Weights of a small transformer language model: rotary positions.
Each number is 500 + 50 x the weight over its row's rms, rounded and kept within 0 to 999. Layers, rows and columns count from 0. Numbers have three digits each. The size before them is the row's rms in percent of the matrix's.

# layer 4 attention value, 32x96, rms 0.127, rows 0-31, columns 48-95
109:618515588396417552442443491454392465527560543472527518472464456515457528504505397444435513508468595565477481509464503444529454538523516493435591
103:388558586551422597458555411552479580452495495448500498439479450540438443411488585534488486548588484481566468541481468617443464473524376514453525
089:503503495465481493546633453474549442490466532427534553516572401410515468445530497449496547592499541534408448440479487411556491528426536438444461
109:530488542543520396444482469452429441479535498555474576494482420492465515570582529493468429522537475502481514582515518502536492489498585392474441
105:441497481521530511552456491578537569434470610484554536430538517526556501486469510553583424563490514453365520454540511539510505560564534390507504
100:529563471576523568544476593547528535484506470489439512523527462482483475534505474433504554478443522532385590542547502406502531526468394463452591
102:528474489539504513457445512449485402559565521439513478478521535579537463521571402529527489434458458502492516470413439514564486479522484450546528
104:433563538494575525477518559491591484410455528598458537546520490491433515421584524500454479517343449569494466495505497538557556476433444448445501
101:520496526509564484460563403512467539534593507526465477477522542610531574498475558492474462455473461500545482467506453526448451488495401462527479
098:540511601521560544438470510458489405512533439529488487507597472518546422521473487469530576462496464476487523520530515479511501447481568566563473
107:536415559544448493510409552490486513437493593446467527554566471527564440502454530488548600571454436481567481462510473585472442453520531546577439
093:524490459481491525464510525436485593495520621405421552518516447563581413481485430567459501501530468576491500449502529495549493594496478557528510
094:553555548554575515472442518438577500480473443520536475434507480471489568433529487563514449552473379419456468558501526457401383483579534490502438
099:567474565483536481389474524578517467478550545458490483549462433438506571445494563437437501520597495580428503497602515579555487477355512590427508
093:495595590442520503399516514513524485507527497499557427490460491460426483526425469473396564494579503444529516509518494540439508454532440420589564
106:502423542446453563489460505503506575496405471522416534456381550511517535612410400478590506435433456535423496498490393584483482447544489508509454
093:507494474557495529481500553480451465529494607479544416453494549440503508443545472407610483506541477454478515503426507594537496494492538450473454
098:588463492484448509528554457533492478479440523628401552482580509552447503483614469489485393442430501440495521477580442554379563504468461478443502
097:440494461531466440474508475501535588424610489462539542526490485439516526540524576500462421500520582519466484456492483602478464529414488410622469
101:401490509505418551513482481572472455514500478519495495525498523507419622556494543452398576511483520518528507452500469472452457520451543488557557
108:555462493521526473509495574468624409409486511462485587430526608498520454495516506628468449506562515516563462534538511489488555557529554509574512
112:492526475413463535540514615444434495484477455549470448554584501558463399543548529598484537446547518573492483568456556535498520553512484452520493
099:506518479395508467487551444518467469510433431481523575553532578537527428485487545549621549522533566570459522420462616504564501484484492535487384
098:548549455429441460507569481578549543505406474435564516571559468489447473422532480491486441467471465586457444468605446437518473523487483512495504
100:521473527480441439592492487516551636470477482540458613498488489479469473458515421501506469470560475417460554509538503507492432445573517479412496
099:560564406499412559473515458627412561488470476560542522514488519402466460511524560489475460472427549461550432494518512497503552568433482407470452
103:472518382580495537481531487458539451459508534463527460462471529416525584464517498483525454572450462581385578503480534481479601565495525504468491
093:536535541593468506458604478531592534578421515502490472556410627484573446452526514493521523486501493525441541528489533487485535556536564502482488
093:484542381494500510481605412489432461451429542554543470452484478482486539517501463447451501471491522520497469518477416558425547490560446594583464
095:522484569521562495461495461433558528425400550475552556537522521479530465501601591440532518463547421390475526545446460518467489563527450512474567
088:458523570500531426495380513433539509493472509396449472491550355471503448465525450558542535399438477497491567538604550489507398486470516548495424
106:526570458570497450556472580441513503508449462500472588502538498472439527421541542485438436591495451488478506464555525502447507456608588516549457